Weights of a small transformer language model.
Training: a variant of SOAP for these matrices, 2401 steps.
Each number is 500 + 25 x the weight over its row's rms, rounded and kept within 0 to 999. Layers, rows and columns count from 0. Numbers have three digits each. The size before them is the row's rms in percent of the matrix's.

# layer 3 MLP down (transposed), 512x128, rms 0.114, rows 3-109, columns 0-63
084:483522494524474484484500503499517525524486472486536485479513480479472512558456514529507491519537495517486490489493499525507467504522488534510521486489471585528504513467488521500506475520488504
092:494524513565497503517560509495503490540496533524501503497531498485481506508466505496485525470497444530512484498523486500503517573503484485521515490504541484421448530511489529492500523526510525
103:501489521478499456499488513500487497500513526474531536559462475494478498481504488471468515488472529472422498537505468503492473504564502464484526486498521493453497496471520505492532431496484511
099:462506526497508538445484493478454500522455490495503481541523507514461505487467499479477490533516488497500543492495492516551511455507481543496422532457508500519478497473453536496518474498519516
087:522491491488446471499518513470501459557519494470511511486450486486495514481495509485486491492487496475494520541521520470506526498573441479516468504507500548465455487564475503498508532489487498
093:483542496494476479539534493494455447528470457526524532527508548489501518480507479474512459516518542511462539509502507517494484493485513536503480463508528493519482500497512524493469503505439488
099:507483452521464478527518483462512507492488518502509494501523505486518519498489522462525518526487490464544512535507551474470517489498501503511454570495533488466502511562480487497478500512503549
107:548503510504477537502512481495535492515542451544503457481496513462494493525474531536496462539486469472526491526533515476479510507477515478502514488470472510477528521515567510510447508502508526
109:506467497489489512474494499504514507486496513480575533526541536491503471476469488527477462472502534510509536502465519462499464503496491526499527482519492489466511464495539484511491534506512466
110:515487532479540527497496508473528439482521498521476475518483512542526513481496440510516501494491516560488464526496495505484465509525500504509452500481500483481493514482453479522475458482514511
113:502524501486484538557538516489509500526504513532478483511499542503532494519464485497532480516531504458444500491534495501467518497513557540530482535500482473497476478522496497479508496505478510
107:468465524458557493506532475506466527514510541520472510508478497523455496510484504462483466468483527472492484510546489482525543518524523502497539531508508508490513546570453517541511454495531505
084:484531522531492518486515480499441508483491525509528499498484507471495487498516500514465499490542488534513476472535483516524492499438521516486456510461503493484528515508494457488505496500460519
105:495485514454533513496506483519496528481528507500560453495518492534530491501451524530520546499513564507525521504498510464533484483534471511467467531514472532483561530535481489459553514515490526
084:479528528512482524502479493444501505502472521520462497536486496532500464480497522511499569514519489497494540503498455505485511486499465470509486528577488508516464503473493514519485492463473555
090:467513503481512506490516529478533501497504535483500520535530530511510492476499452537526487525499482539493507507522513529542529539545503505470483498492475482553499469505538534512473460482466496
086:492508448510486493511520514530496476496471476505486466469534513519518481499461486503478496520468496452460493514488523529536485517466532553471483504473528487491520551537484495466513498468464517
105:489526539483507492484557501514534492485517514525512516552489509493518481465533558504489508477524542510533502534480479508438500483494464477525502522493482508513497511479499486527550507553515464
103:500533489486462474485522529556474527502518458509507483544511534498478510512522507533524499498471497495500436501539474548526521519514501501492526521473481496513525484458515475490519501471494481
095:526479506503515531519537497476477490496473470488446479497487500541512516512515522466475536487490461526494525502520488529562483542492489498516489533492501479475489491509505477516491468436480537
103:489507524511502472467519487449490505495493482530515500518518550442466510506514508541511477471497520528507516473545516492466499517533466543511511545502476462546506473470524510471516491534523524
095:478514514565438483505512491476458514502460547522480500485457507503523519509504518461527530500534506484480499477496490494492494462430503505483494525501505498485425503495520478526486482483499479
095:491517486528469498534561525495506495499459466464512521541505514477492498528471494489501513520577514510461486558476471497542472519497485491515513492477485470490491503519513537492494477484530551
096:439520482544536479469525501498492507532469515494471473492535516451503488518520504547495502504474509499478496464513474507507497509473482511510511449490507519498503487486494522492502465498469456
115:499503511501472516488549445495532561473495535515516501509457501518511482462514497454503481474492489474506507484515486528443525510508518496517515488481455507494519487454480520507535491512499552
093:490544466536512512467496486479487500492493490509495514520520486508510443504514506525555534523490516488504499446470472512503477543471487465504510519460488480469496477524503537531514447463480524
102:495515500510516497519486503489486473484487486454549536551491483472491532451495467521526525483482483511484504490459508501500505537485501460476478498464497543490531523482515486505478523483465506
088:526469477503451490479532498474496484466505517496476476472516487488486466501525511450501461473477458537504487519507489501524474472483493435482497492492551476487494546505519529500495478505481472
108:467500492525470499515500464524469510526467482493508554448483496508517485512548478500491497490527552498483510480542517506506507527465494517491544488494461542456499485487488506459482511552460492
099:509502544497526480517463508467499438500495486514516527458530478494485501487530513493537451511480506501493524459471489509496495464444437478485492494491540505499489514498489503483482496480525509
087:500512438455527502548455492549484523516507494482532484489526526498463475522505475493588521508511519502517493510453510504510455519507490500503506513524526517495512499466492501522465491498507492
088:520486523502480508491483494530484484520510511540550499538541447518506538542477497500477501510524530509511515513485522509547492526519496525540533502519502498530448483505475515475485526482473535
097:548490510486524494455464492473494483478525494512498480516543482537462512469487514451527458506471498522529461468521483526534472470519529491524459479480505529461477480500486502509457486506487536
103:497492550503516499502456463504462508475508451502424493464514534535515488486529497480503488493534540529520519488490489465509500510532492493517550503507489473504474492435526529513496464501505508
088:463479484469525510471530494444511493472568502521486494500476506512503464503527513487489438517512498544538511507485513502500532511510515480503514482519522482486485467495496513492473544487461498
086:481498482460500516469472481470485475506468447508479450516461493486541487491500505523512474477476499504544529522500494550576512519472504492467458467512518504500507496479460516507542506452513504
100:550481506460513514510505516496514501561535514445497478483493525498504516486527503482515515491529506562500468515504523472488522530527449489499483497473489470429478541458516506490481549484516503
095:505515505529527518454518504539483468497520458538523472491520500511524575523516517497529433507484525558508479514474510517472492471523529511495511490493459500495503467515545493493499430493486518
106:498493540515481495506519498498519500492500519509547539491502522476493489526433454539524511470505503529503501539507483473456523486476535537521569453514487503489502548513478472487529483484513558
100:514486476497461478491494471517487479467502500530506476487499488504497504443536504529548511520506510501515500537531515538509477498493546482479505482500487518486478491531547507517454483472485470
106:523520483476497476467495483525527481507487471514481481520503516561465490498468512524536487487510494497498493511426494464501504508553481485552485515445500491474541480487473483505511528491486479
113:510525470465551490509557497538526453516514513531488514511490529519484499506463507490494499511522495520461521457506532489483525525526534489569543457524505490494533477486486488511514468508469521
093:430474489481508526505532540499491484515466518519513462450497476528496523493503506531496535505502513497447487504527491443511493470559528464454501495472532463507490494514465552521544519522487501
092:479504533505520507486562511528497511502516475514442475491545520521483485523470475494521508494517480477513517475512460461550473522500514551506544522499580551497529503527544477480511487515486518
101:439503465500494491503505481523505503485452436539528490518507515501455489515503545494506494495498515506483524512508482514505511500499536509537515478510506560531495480516481514502533548511538549
105:503473457548474482484514508510485536517487501470503461479480487516498511509541528433489479490519463527518506500534532516473448509510506486449478502500530474478480489562542469517533508502530507
076:504497454534476523449509505492499505516512505536508500467501519490512464490519499478454483506476503473518486506450540510533484471512505519505514498488478542515506508494510499517490534485505490
095:513485459495502509504540460481515522479501489521507489503494532547534451532434502529511509479491527489516512533516486542470495483515491548493489487486495508525496496489489523497440469545470515
090:463522516475520495516508503492517458517525505469477456524514514495517507469536472503505487503498471522490456472507525541540537521534482523512453496468542478448522512483477518504535507524500513
094:474490527453491495502528536501488503544526524524549517486527488484490500475526528502473526505505459518465507508506485459494496503497470482499458562535517521493491497484493509461517455534466511
101:510501511483496530489483500478524519489525515506515481494471475514485533498435474502498532474491521524510528505533530452500517464475500443519481508503458476487504486473514494501497466474462519
093:521481462520513456484546482477452497484527534541498491485485494530502471462521501512507507472511508482516513498506510482494507474500526479512514494520545519558524526486530507465508469508511460
092:492522498495497495513518499485502443446492517472516521502549521450505538471518507560512472477504499524466558483462524511510465524475515474504514493480487454520508507509559518490479481517496486
104:524518497479492493500499483462486496522496499467576491509521505458536503520541488468499484527460510496515522530448537500503515513503529490470466466496496497450481531481517481487502516499479509
096:517482492513521522485568445484501511482522510533537528489491468507522517504499495493512500526477497495550504446512516487466543467521517541507517499471499496500507515507510535484474475507469530
095:509486469465514484527521474480515489476508542490507461493516505538507507513509500517449515489523534510500522522470486514516502517487534501543487491492486539516519555485451509501494479543448467
083:501518474504524482478544548477468495504494496521490498530529482461484492516531509506486508498495474485496547514525513525502498512501488502498475491486504502497512514533467533545523501503475483
098:498508466478553509528486522500519504493476482529494491497507512526509539466495527467516500481560514503534498529467518467548474466504506522480484479477494472484479486503499487480532432480491508
095:491493520458535469475502468530518507486502453492498489464494492518504451483495520464508520497478526495569491553477493482483488463465470462497480508515517532488522537485460530487497510465512490
099:529533475483494498482530499542514496512527478500480469513517543526493499501517483465542515526475499470512503530461514524526476489513500455471501500505524519480518521477547502471497541488477483
097:479537541495519520484521471488531515484491452492511503479492499502499499494484489479495501490540462512484504483491538468472512572509488585518538469537478502504452459464499522475492491505472466
104:497491511505452476506523502488504491458503502535488484478487528484523463534527515516556485498461529533508461511542518545504483528515513551496526497512530467454456486505515545490458462541514482
092:507480505493527451467507479555533510490490508514500475498479511508527484538520539520519476466458530506481537513523454494502474514475509506535471537497465492502486519520469508521539471476476537
111:475515486545498487501531488499494528516481485486514476501494459517478478479548471481518541472503517525473519476553503527461508571522489524514474502550503516502489465528519530497467546520487523
119:503485501519494513456483530504483485444497466480460511500518491492484552454535504553485460505464474473534526517501482519521477488520512479515492459507478549550514500519445511481522489516494425
095:485529540457506531528498505476479531522477510491516482518532488530520495497528516470532548497435498503517495520462498467519541524498534479491487548564504478543496506511526486469506449470519472
101:483486474487487485506527486502527501518477510405489511506493495475463494480462474487518566510478510498470506545487484482480507469508522511544464516479568538454506518524488484513480505433521505
115:487483535519518512498494497498477499490504511460514506527476462501512483495480490497499521477500532497496489511526520490483492484494495491535567529514524489468474474489510522475506539507488456
109:520531489524493520512510541489512511558498524499506548473445475513504524538532479477469502535491479489465502510534508526477481496502517481511543426560523515489489488512477503496485540485492493
085:465556526519501509533507460464487528509496496508494487522516496488502523482501528490508485499476486568527502493495528472515532512513492472543478512578496509481527483473524534496515493518541508
093:512513513508496507537499507530478524536466426469489490462511530502495488550472530487465492492494493491490496517493458501516502503492424500494473513482532521462492484496496501446488489475468505
099:520513582457479463475498472514482493551479494473502517508523503510504507455478488493505505505494482514492511532494549491548504463516486505527481502504499552498494541465485530497489478477504499
091:519511483468516510503521453538540507471538514494540532503555519509516461493516511492480504457479439488537536483542480546486512488505484450495496470507524514478474491503514486494510546511496480
102:473490475543505483518491503505508502479466447476500495508506499490473562510496498503467483505514532514531514529497537545499526463485506511486533477497479511505505458475501526515529538488502474
100:511460515457503502479496526520492496459516526499462486477454508516477499445506503488496506500483536445467508507482517539501506498512485540485450530530506504541524481476527545506499522486478513
093:534443525520507501518475508499470511525481524482511513426512498512536488490479509462529494503449448473488544470498524481540491448489487491524505520531500523482521509521468494524488463524473487
108:503413489510506508490464489504475501496493486518498498491487489519500519467479500522476516482474537469506491531502506505483377518501489546504484466481462491552495519504494480523498510488509517
102:518502509432491493474510522502496475520571499481489516510505492511521518510514532518516507520474525489500499507516501482526466510444520511506506478474566450501501507504491512552527481514527492
090:521523499477462498506470431506488522478523502502475489504487510506485482508509542514519513495505506503461514473476512458516458509520505526522485515501477517465501506480492517525484535442532541
099:503492520515511455406536517462509453445504507543527462474494517512516509459449501502541482483490484513475491537503493467540492539517513509535529503517502511510498496500459481532507476503489509
093:464483466544442497487507543483497512533507523465547464485489453498505449469460485508485464503542490484496530527517497491496521490531522499542461475444498499500527502510499447509502475461511505
095:471518476482504509505519481541505562550443532498535424471529479511499466512485474522480505475511482466496481511534487529476517485502495519504508523537531469491466574476513478523528507499479475
115:535512476464505504456530555513527482488543505483486556505470504509489487512512487478519532512431500495499471475502507475503448533493529468501508508519480486491511532526495483542476515504492502
112:494454502507489474442509508546500523508497523500484541553478471480509515523549531496526500472510471499529513585493500497501475497545472503455505527508540503526467537505476470492514506514511527
096:517515507507513492489497471480489529468477457534492489521490476508520481449538534509502512451498494480482481514499543483470514494492519487474470542529512467491481490473499486553501521521507454
102:471532508460548512514512498498532505523505525485496519501467488474487524478509447502514549489497496514450502526495538517481486500520424515491499552561509489470534546510486506462493495524496482
110:480501483504480496469508490527509524497506497515487478484515493505468487492520515461521498487501539517497498507467534490475483499487502472555549525437488459469523455436501542533494483494504480
119:483498448499511513531477481480489494482480505498519517468497495532489492499475509516518549464511516521538516498466508516483521479564489503482451548492515532532511446547507541465483494504482478
102:504508519508526465491471491538528508495504451517509527547536476482485500472464498480532539502480499534493507578486475512539487506500460492451486527480522505529553496464473490505500480485485472
105:449561496479475510496536526489482503453502475493494484502495472481533483489555538496522519476515497540520509485489471493503516475506507471466510515490481458487515549480521509523530538523463512
091:480482535469475487502460491487509458481473523461521480542483470463473533495474526483528495480479504472515455533525479447519500492533505532498487452481470512467484499452535509477470492507467458
117:459511524460498528509492464531485496492494493483472480507541472490526535465505501531479481523543526471521494518463497548487499538517442507493473494473504491510497488490489478539483495503543512
100:493511533488477525484526466454489493494473492470514525507477492479476517554486467476505475508465512543471499558487560521493531524471484485474506523523487557506469472459526534455469523532523505
094:475516450480519562475572494501482509519479484497469501493482493519513489500486501497539533485517457505498461521472497474485537527533486494509516463502502502506461490519544515541461493461544499
095:490486500483495451464506509510531499551479494495551506484500496470484500536535506502472500511504517476479481527494486472453495449501524490466529454519539492498495464521509541489488531468494466
098:486494482496465499469496454500486497471446519502508465491460535511449497520475473492489512512474483499511502487510517512446491536502505490545510495462504511477525505501501510536501527461522453
100:461513484508495508569461511471533494503511517493480497525465494477480485497462498478518558491481474455517479486436506514505496474501543542477478482510489505516534472551526513491498491511513469
105:505514508491480529529502436537514515490484482516483503521503545503500526515476521545536490523536502467522536458511485514522463478478520518521513480496484512480509487497516497507493514476462513
115:500462527519500475543497473518493518527462492527525512533512464435527519499489515520467478502540506440491508451541459494466505500480520512457517479514483510565517477497528509494531533477490524
112:517509489499537515488463459539463500490537492541515462519535501503518507520450529517495503511509525488542506468499510482520521484479537518535494480491499523482523511555493480509501541520479485
095:525495511506494497471514542485494470466533493504520480462503477487514476493543518519512540508450515537516509484493512488509518500522503441537514459503515480512506508464540528482480490493480534
115:508466497517463488498486532483491448543517513484531525469487477515491508494546485521483473509487467495492511518485508488510454519503483474472478482492491464525497467485515477524516512458466488
113:508505526465496471460485508534517496536493479523486466523500439524490541448527493501501531500493520477489495530474502528525513483496544513477534494521452515505491518528485453552464534511532531
094:485510524493481439540542516467527511464477514487515531529487537495528466477490506448524517517499557486479520482525433500491511496478522465494486464484524484440493471481449504487494497497510496
085:519516498457513472491495443510483490491503538490507493532531516497495482466479535456498506491500501462474526432510509500507510514526510477545471568533494471513506488485493493499489517500504520
106:503494486507522487468487486527488503480497510486483454500503517517500486553503542490528498475581473510519503474498521497499461491486429504498532468500478505476483520496485549509494488458481533
098:545499515489527503486507465504495511507522473489536509512517553523479506470496505501486460494502499466477523473472518465457513534484515530510502513467498510515463477524492506453498521519480545
# layer 3 MLP up, 512x128, rms 0.103, rows 4-110, columns 0-63
089:455536501504530503468504521511549536486488521519482521513521485521461494470486501465506476489524541489515502519483441504460506453480519510514458508538497507516520450509508527499482552477553497
097:494485486489474488494501499530465471476465472498497479514485515505510472509497548546522468531503503476482518530525454527540515518501513482484510488488510478479528484587502513541464493511490513
103:448468469488519519500474509502559559517511514461511484496531532481500436501493510495489499531505475503495492509492495507490488507511500496502548432495531543526447520458469524528516545477525484
086:499504477521498469516457504484498531551510483526517514504490505484507499489513493504496468495498484498525504483451502520516521560518501548494501510543494480525499482476511430520466479517456519
098:482477549468532501491516500515473509553536551518475511475515527484530487488529497480497486552494513482529524495489479482503497532485456493490499566521515491550465475476502516517481465534518527
097:439499523547515473515512518524498516494468469530547524481500497524490537467543476485489536543477448483535506472520488514495457514497503483511463488506534473470507460574469504516504484541482480
099:496509536471497508484537511497513484521523473512532516438463482495509488532486494498537472502478506513520449514463527536515469505482508471476494542468524514447501521513468509487452499489499489
109:494499497522472473501493532528491496454507519521483491463485502500508567546532508490459519519508463513516478481499530505449508516501437488483472463501470487535500497550489475474467497548508529
100:501506496518494506493462496466534509484520481512508522473475536460488478532460485519518501496464515517470521502492502490554457539522498507488498488505534499480526495513530490464490549495462522
105:498512518512489496504463507520472515463485498495511519501463511524513519538506513524510528495466437559537529523523507479504481537485482476510522498492536500535539495480522466462502482489525514
097:493520519512496502527483505449521494483522506491501455484477468514500508510451491460489524525501495487546532466469487535476447484459502475496540526510541471500535514471514484489470502531504511
092:481493495501514499512514519508505514481493525504464535522529494510505505537492523540523476549496476475450475446457490463541495465480493493503488476526523448480500481521544525499507483496546521
103:539444485492483493536498481522488503509504524528484496471508493503529477461532546479508488512502498467501493507534466499460511505500549485491498458506497500503502483512532516480553519536532534
087:493482487516469507490504512489521505556522521478549504494496519495540524456485485537484469537511486481466476482509503517532491455537460516493542507466501491426476464525511491479470507485515487
090:475505511473491525491508542485442507482517529498501526512491512460490544484526477538466525525501472517498475487538514538492471509501532491478498512474522460509511535474513490506522518531536498
096:503517492522503501507494510487497509500506505505467530518530504493469487522478497501505499432522442500515508490537488482514483520511504479529529537474455487521447491538478514540481494511486511
091:545507451491453469520497477487518520493499466535493560508515518483510480533467465504507471501489505484487502481455503550500477467518516490473496468499534528500510515526537491483473481486509520
095:508521480482522510553539505481492499485486507506510544505480495467481518487498449476491496502500491533528489487518505529536474520540505500453484518515529527538533504464530476522495471508501471
092:479535534485518482519486527471510497477498496525508526542490519485481484528500534507511520517507501496533506500523528515496509496545546508478437462509537535499504454502468488526529466517476432
093:475510482554520510493508497496500515461483533480531537468520555499472504486497487535466485492494484510482516519515497527515529490506513518486499523452479448525516484467445475481535492487451486
091:468535492509522523516500515486490534487450467479513529491547513476545466471513505489495504507515495491476493491500530510523547491524473493501491475488507506508525527495487502472497554550510486
092:477532505513461508520480507499459499487451476498567476507490490497529512515490515486499504534492521545502499503545499490493469466469485465479491468503505472422499493511495480493536515524518543
100:562494452493488474484469474520509471528501514526538495467522513516511485538553490482492492517470503490524515518484526476483525483479494495494431457517562440484515466509504511522481493503455488
108:501547525485473490529510496518517529491486514491513483465498503453536486525521513510503492473494493456470467481508477507518512499448516508532522518459477494539493544529519495516486537515546547
105:482504518509536516470495539497513510522490503501484504462471513485520522518538446491452489463431481546497507511488523473522520494502502483500501482478490497505504543500468505489513536523523507
090:494515509492533490522525521477469503475557484508480489539486490511507471519453519450460470494542499491501509540538487516490532544510518508498544474545525456501513512494504504480512520460514451
106:453498519505528496479487473524525539489486496497536466492541492527556547510498498532484473524493464530508507509503511516532468517541498507513580527519515515477488523460502447460480465509452513
112:515478547554500466498483495449490460499472490517488568484536507500492482470466481510498550534514494516516491506456491525500472552542533506449491487519501529516529526522475500550481484507480472
095:528444485487482499468518514519499514488525490513519483521486531494498498510549509486450514507494492507526516516523518498443490546576490532532551483485521479490515473485514466526480485508492516
098:463450483461495505493504512507498514508540512522492508501512508479462502519470524474462495513529496535477441494463515536489567505511489506460497472514530490498450432450493480522473514561546480
088:504494470501524510498482492475562464478537556504496570517513495473502452510523489498528476476496475527460482534466530516485470503479494484478507477493481502474521493523501542535523507491510504
096:444506496477509439516482558516507496481549521461505478501503520515533486511552510478512482483521466505481546508473533466529532511479485479504510474471457505522528494513499489528482506490551529
101:472479494517485495496474515496506483508464539500498489521497505508523494508439498547508487527514488495514482497490487516468498538494477462502486501436492506526514455542460476494528492493502534
084:509537481470512468491515509509472521525499503432485551514478480498531541497481511456475521532532475442494448510490468540512466515492538508497468496528488514482504552497493478458529523492502501
095:466480485544526496488497501494518542457456526522509526482498541473468538485456457511468500462531517494498491491503525474444445519526527576490501500533515478525469506512517486463539523512483505
105:511501549495524506491472511490518505506513529471482501526512530506512472511490521520510507536536540509527515476489460554522493489536488506517439494536468515478525493481506519521481484461507576
099:520518478497519492450466512538503504512520548479509511509487482465493523530516526520503553503473516505508525473525504518506485542498454495515516535533538528493496523505514499541493524505508509
104:540492523525513472518447510549462529479508533506505459511512482511505505472536523497483468512500493486531525481508539508487496515499467513477509512543536549507504489476521502480512508528502477
104:463443506496548496489504494489495512482491516522482515496522548500498527493497509492505509475504511510491523518515459489475505461490513559518464535469524469550523512505461480530530503478518509
109:495568556480530489496510496519532542486492509523503479510526500508503462513496458510515504521506530472540460504502505490515481513510543488453482450518493459517515507492457451470479544532505493
099:490465466502503504562522547501512515518485483476480505500475511495536543523486484485471483523524491494493496482522490466513496505501539546532508586514486505534488508491531498480467552537497535
099:527505547519519529490498527487500474488472494470475488472479510516488512537515514464515487507495565572502519486477466506484492452482481486495501467461528531483530444479515524497530498504529436
101:484512503562492508497490527480529562538502518482543471488454498526519498540477453515468556490493476505467500484477526513516523508514535471487513481516485489479493464500507510528493472520456524
092:496482528540452523485479480496506504533508506509517512448491505532497467489490500492528534498480525492493493534473495495482503495529570522477486467520489514463507482522511477504516495499499520
106:487503501498514464529451507534481511514522514494424463516525503453516508517489499514471465487496520460481452485443461498477488487500454528508537500492499482509454533486521456485498533471548522
084:465507524492520467528526487447513490496524504506538571482511513476494526474521522518524503508464517525497547494477492514516518496469483509504496539480491475462494498508508544525545574515512512
096:487485528527526527520448555541453549511508543524488470527550516482490497542535526504489475481508481499500507528537496526495503514496504525507530502501510525438476515482520494505501524513559479
095:463480509550472513530479507526509517527465514524521474515544477530499545487503536553516494487474465494555484488500491506479506486531480501488530486520486497560520518480480533492472508515493509
101:528506513497533459481445509523487521520468482523505466471499490495460533449518489467499506462496486479509501457540529497526489521508498518514526448521454510488480448535497437546521512531543471
100:461477502521503477495521494531554522513519524502485557506549497508470524475495512479472481503498529516495498468496489500504463510483513474496520538486519517505512470504464483464524512519508471
095:484498506468510506516509504459496493511530476508508502512490513499474546511474520477517491505508529491504520485464501504524530538493477517534471557496482468515496534506449511522465531490494481
102:497456476476514518499473551482516519505497537536528480503471544473489467525506509474506502499484490507532533511510522469485491534499494488503507462499507479514482514504535511471500559511499469
116:529481540500521483497466500483493526490467497482536500483492544467510508473520550517473470538482500490480538492541479482481517523518508510495505482470498482461474496504525478521559505431521516
104:491520507541445505506470501505491485500520462471511493493501499483485519507558472498493503477530483577475469545516454491491499520509484531503511535512515472494481514509473508517525489511475493
088:477478536517497465530493513493489522500479475506473471507489494478520505517515454508514552513473463497489517483451472497513543484454516519464563528489535503519449470541518570488480530475519516
094:449476497492510500532486470483494516528519542499479477499547502478526519495482495504508515517462482520480476469471494489534484522484527514484530522503437496536497517491495490465521499487473539
086:441481531517502507449492497493514521505517504559515544488468524495477490462463428520482489480485499498510506463470505510492475543523504504483456497494455514510505504523488490491484493492483516
101:527503481456492489507468506499495463497464531465472479497511511501496524489520507491517508523495514509479493497513503496499511514510460547473500485558512506513484499513521498522463511496502485
110:471454490495480500488503527545478550487519526475498491461530506501530497475491465500503527535489477504503463498507483508535497504539483517467462486516542517532459508524481528500489477534505499
099:508477517541454470492506502538474495489533505508531547537489532510525470512533490511459520503506499490564534485468457505513499483547529495485504509461474453475496523516479497491500496493529540
110:553503553481499450478449490480460471548540467519463460503501531499534527542479509453486506492500496470486516464462486482483494489500495468517479552497470499539548533514495494482498536464488520
091:459503506461494487470506533476506510489502449504503475508459522492495508469518474465464433483521480535468461522523523497499484468495458530503546503492509531503513478497527464496501548527526464
108:532497492474512504499488507541490490477509451527483480479488518468461550507495546518501492483480495458494557487521499508511474512489494497492554499500512501484487505491498459514488490537504489
089:504516506457537488496521503505499470541555483531500519489485550476509480506480499469486504453538511503456529478503478497536466476491513471480497505475490452518522485474528482541502526520477508
100:490517487494533479522526554473477473522508521487499488488526462508462501505519516531469504540524477526498500444550487510514525485515476466518531508477476450504484516492520477494523543530512489
105:506533520520531527504590480503504483498502503512510466475494479532480522487465483517473467520497510509462510522510521493477503486480482472507503480492487506539501528467500515537521538499505516
103:505524493494490516466520495525504495478492479504450508507480497462459554490475508499490545456527503479546522456504445477535512546515489523527462523475507513525455485507548518540489495549487484
106:496508502525501504499507496549509531514500513513532467516439503514521511508507478521490478485514490484535480545472486493552488477556503501470504482507474501510530473492494510514477491520532504
090:506507497480495502482521494484528542502477493503497476540534519519521492447516446503473484537483533533527480539503506481501511519543473507513498510550461514492468485514470492552482529465535496
096:507517518523519497499475503522497516457456481500509559483499521499498490507475495505504515526533514478462514494494483494507500506513512518543489469509499502546491455538536495532505493552468509
099:507504437492511474501512472501509513478519513516497502489464476494506466505484481599480538551520531513490520557472496474490466504495518545485515494490501463491512441526547499491494485482482488
093:480479526510503515497492544504517506499539471500469503494470521507498500528522458477485513516469498523502498526497493468546481497493524573490473514439491504523544511482492488489477514441490504
091:510497537464511502483492530506562534497472514491479463517496484552479497508503458532537507513488451491479508507529488514484463477543494505511491514524521487468513513491519509500516504516511461
102:486493485525523499507516504482479457494487490446521486484515511481492527533504527552468462555512501533513478525445481493508495481504480507494551507484486529516467496507466470467484527528508477
097:479495490475472507497495503525551520500523487504522471516482581479518518463514501537551512524471449485470475518499479546437514521479475487490503515485484492469523501510464499493496504480517504
112:511516484531503523522505504551493481517479490487428461444502513453500480460504544476476481502518472521456486483473484512486499483501517481502534477457506484465462492500500540531477539541475477
107:498509541484541526505459447501506446493511467524491496489522506477484454496478478533510528465526482460499500497482444503480493479521496497506496513479502453448502485472532509500516532474529526
092:509529509473483469514572520481493471509509536456500499502455536502527518494497517484472449507476538477516474493511517505493496508548514512469498468511479534505513498518545504486513484509507460
089:473511488488489450449525513533548468495510518481554491486509488509499479449509516508529495501531498471504503476509473474478526527533510524479527488504482525459515472478498521489510520530474510
093:474503486514509538498508501494517466483544457521481452471532502536520490490506466524514515502460482513516448522530480498499472486507497524542482506520466510470501510483489522525487541502535458
098:566521516476453475478511495458514501510535495527456493493479537535534500482476483520497482554485514476551466490515455482503459521517501490539530480476509467541502501494464500525482507501472535
107:475511527497562548524494468521470458519506492499499452479493527515500512555459524497449493551498467496466538493515479513494514491482494510541497487488503491479483489479481495492552503466492516
115:516537523493481539527557550492491481522513502496477472464500490513518480528510559502497531498496491509487493468513492562470488477522526476499487520478456492519493521469491513489491530509503482
099:514520506532502501537454481551471494594494492509496503503501532513491500518488488515480498498536533476480503502484454510498493501522495474492485488474507507498478505492476497532520461505503520
101:501533512494496482508489524505508489497473471513485482509524507517451502557525486492469539476459500501533525468496518509466529457529518452531510507495532446528466489511503517526453527518503491
106:497512489523470517536491474507497552520490531478528481482472492490447490504497507499529492514538509525503479516491479549522544509507575514492537529493509463495498522448501497503483493493500521
113:491510519528506470520505533516494433505494457493501514493503553529490486471481496475469483558554493509483501500552494487495488495507526501481472493515471456458442525532542493495490493517460503
104:482532495489492520542460435528516530543511522491531544464521481506491508473469480487485474543506498521459495474497494517499488497524467494502468517483496540480482477509489540489535503491478501
100:543486493528513492530495498521544512488488449513506482495503525537527499475450504536491490526529467468477531501484480521519526479514465510483500488526549502466464478513512490491496490499540476
095:506483452535518506496478500512531510517501463512447501510493529526547498452515475466483455520551500508540468491520413491487506472469494506488513467468540555459504464469470470514516506481471515
110:525504518516482488528509506499441508451504503531478496504493484536474494536508554524490472493514515472509558517512470510485507483448527495509456498511523526519478497463520478507503465478494486
097:501504469470542496526537557457495510513549479466509478486501553484522460527518500539503515486507501492570504489469510536500493538503509488451546511488524520507471507511499531504491536514482548
097:521512517525489528484509502503510449541556480482494509485494547513502519470520477503478489503503522522481502471456531522520505457526496550521504488486473474505495537483513506488485552506488495
100:520550508468499517462517488518488515510561505525492467486501576474488503513547545481477490556482470486484516484479488511527495485514486523529504489497466547524513487513516471525475513522518489
104:515515495516496502510512476473499517501462487504519494520524482497512516510549451513495501524505510497540521485511468457511533561523482486470452517536503515494522467514542466469530479488542504
101:513518490538503483501511463561507477486499511508477476474471499490553502540561521547514512513510510520458432491511486483527470476507484480481534514521487513512488511480485473494489495517496509
121:509508540495519471512487510504505472523479498492499542480583489510490484463511492512490506482521518508488484513512490463502514514509554514477527524492555484475491467529470491531518484480486505
116:504515446486544474517513466502521450486530514503495477459537477506527474543497526485518476493478470514504450475456481507522515505488501475511489498493442469462493550531501459542477504521523530
115:537502517464490486540537543496487519510513508472484487474535529478503508501484516534507505539481510489489506539530485484480507548482517487496518506483451500534474496502526503555458496489514546
101:493543523570513555484543486484535498484513513524471490478505538507497503479476499506524461500497480473513510491472475507514490502500487482473500510531454470513512492514511482475490444545468470
105:471519500493550457527485457538493508484471509497539469479497473487561488528471542512508501531503516489497462472487480548528507504486527491500513484484504526499471466476481527498517530474499495
102:504556537518467559529509478504504495522488534521504513462506499509447501529483547475490489509510497473495489506479472521496472536513501490481493500476500468527501502502484491490536523524517513
093:506496480501520493511505505484472516516509499495524470441492445518506572489495503530494516515485527521448506488502513498496479502538519495521521497460505503509504446554471486492493532480535504
085:513510499504469478514516522504484458493494478529486498514441558585529530482506524499456484504545503500535497496516455505482497485507482489516566544513519511516520490491540502491576492458493440
092:520487491486434526481463465475470483525514460535540474553462496553536465505536495494487495557500459531517504487491462525526497493521560491499466484494490507519490487489481511493490503521532495
091:478541494485481493520475519520492474456492495524474486492518489483473496505501507511498497476529519499540502539486502503472510504531476484498493507491511499523576513545540511512516536480498487
100:473534495490509475516479495473513505490546508493455517481488506530465525530539493484459487496508482494493477518518491498465515481523488474481531504486519514507487472542503483455512507502496488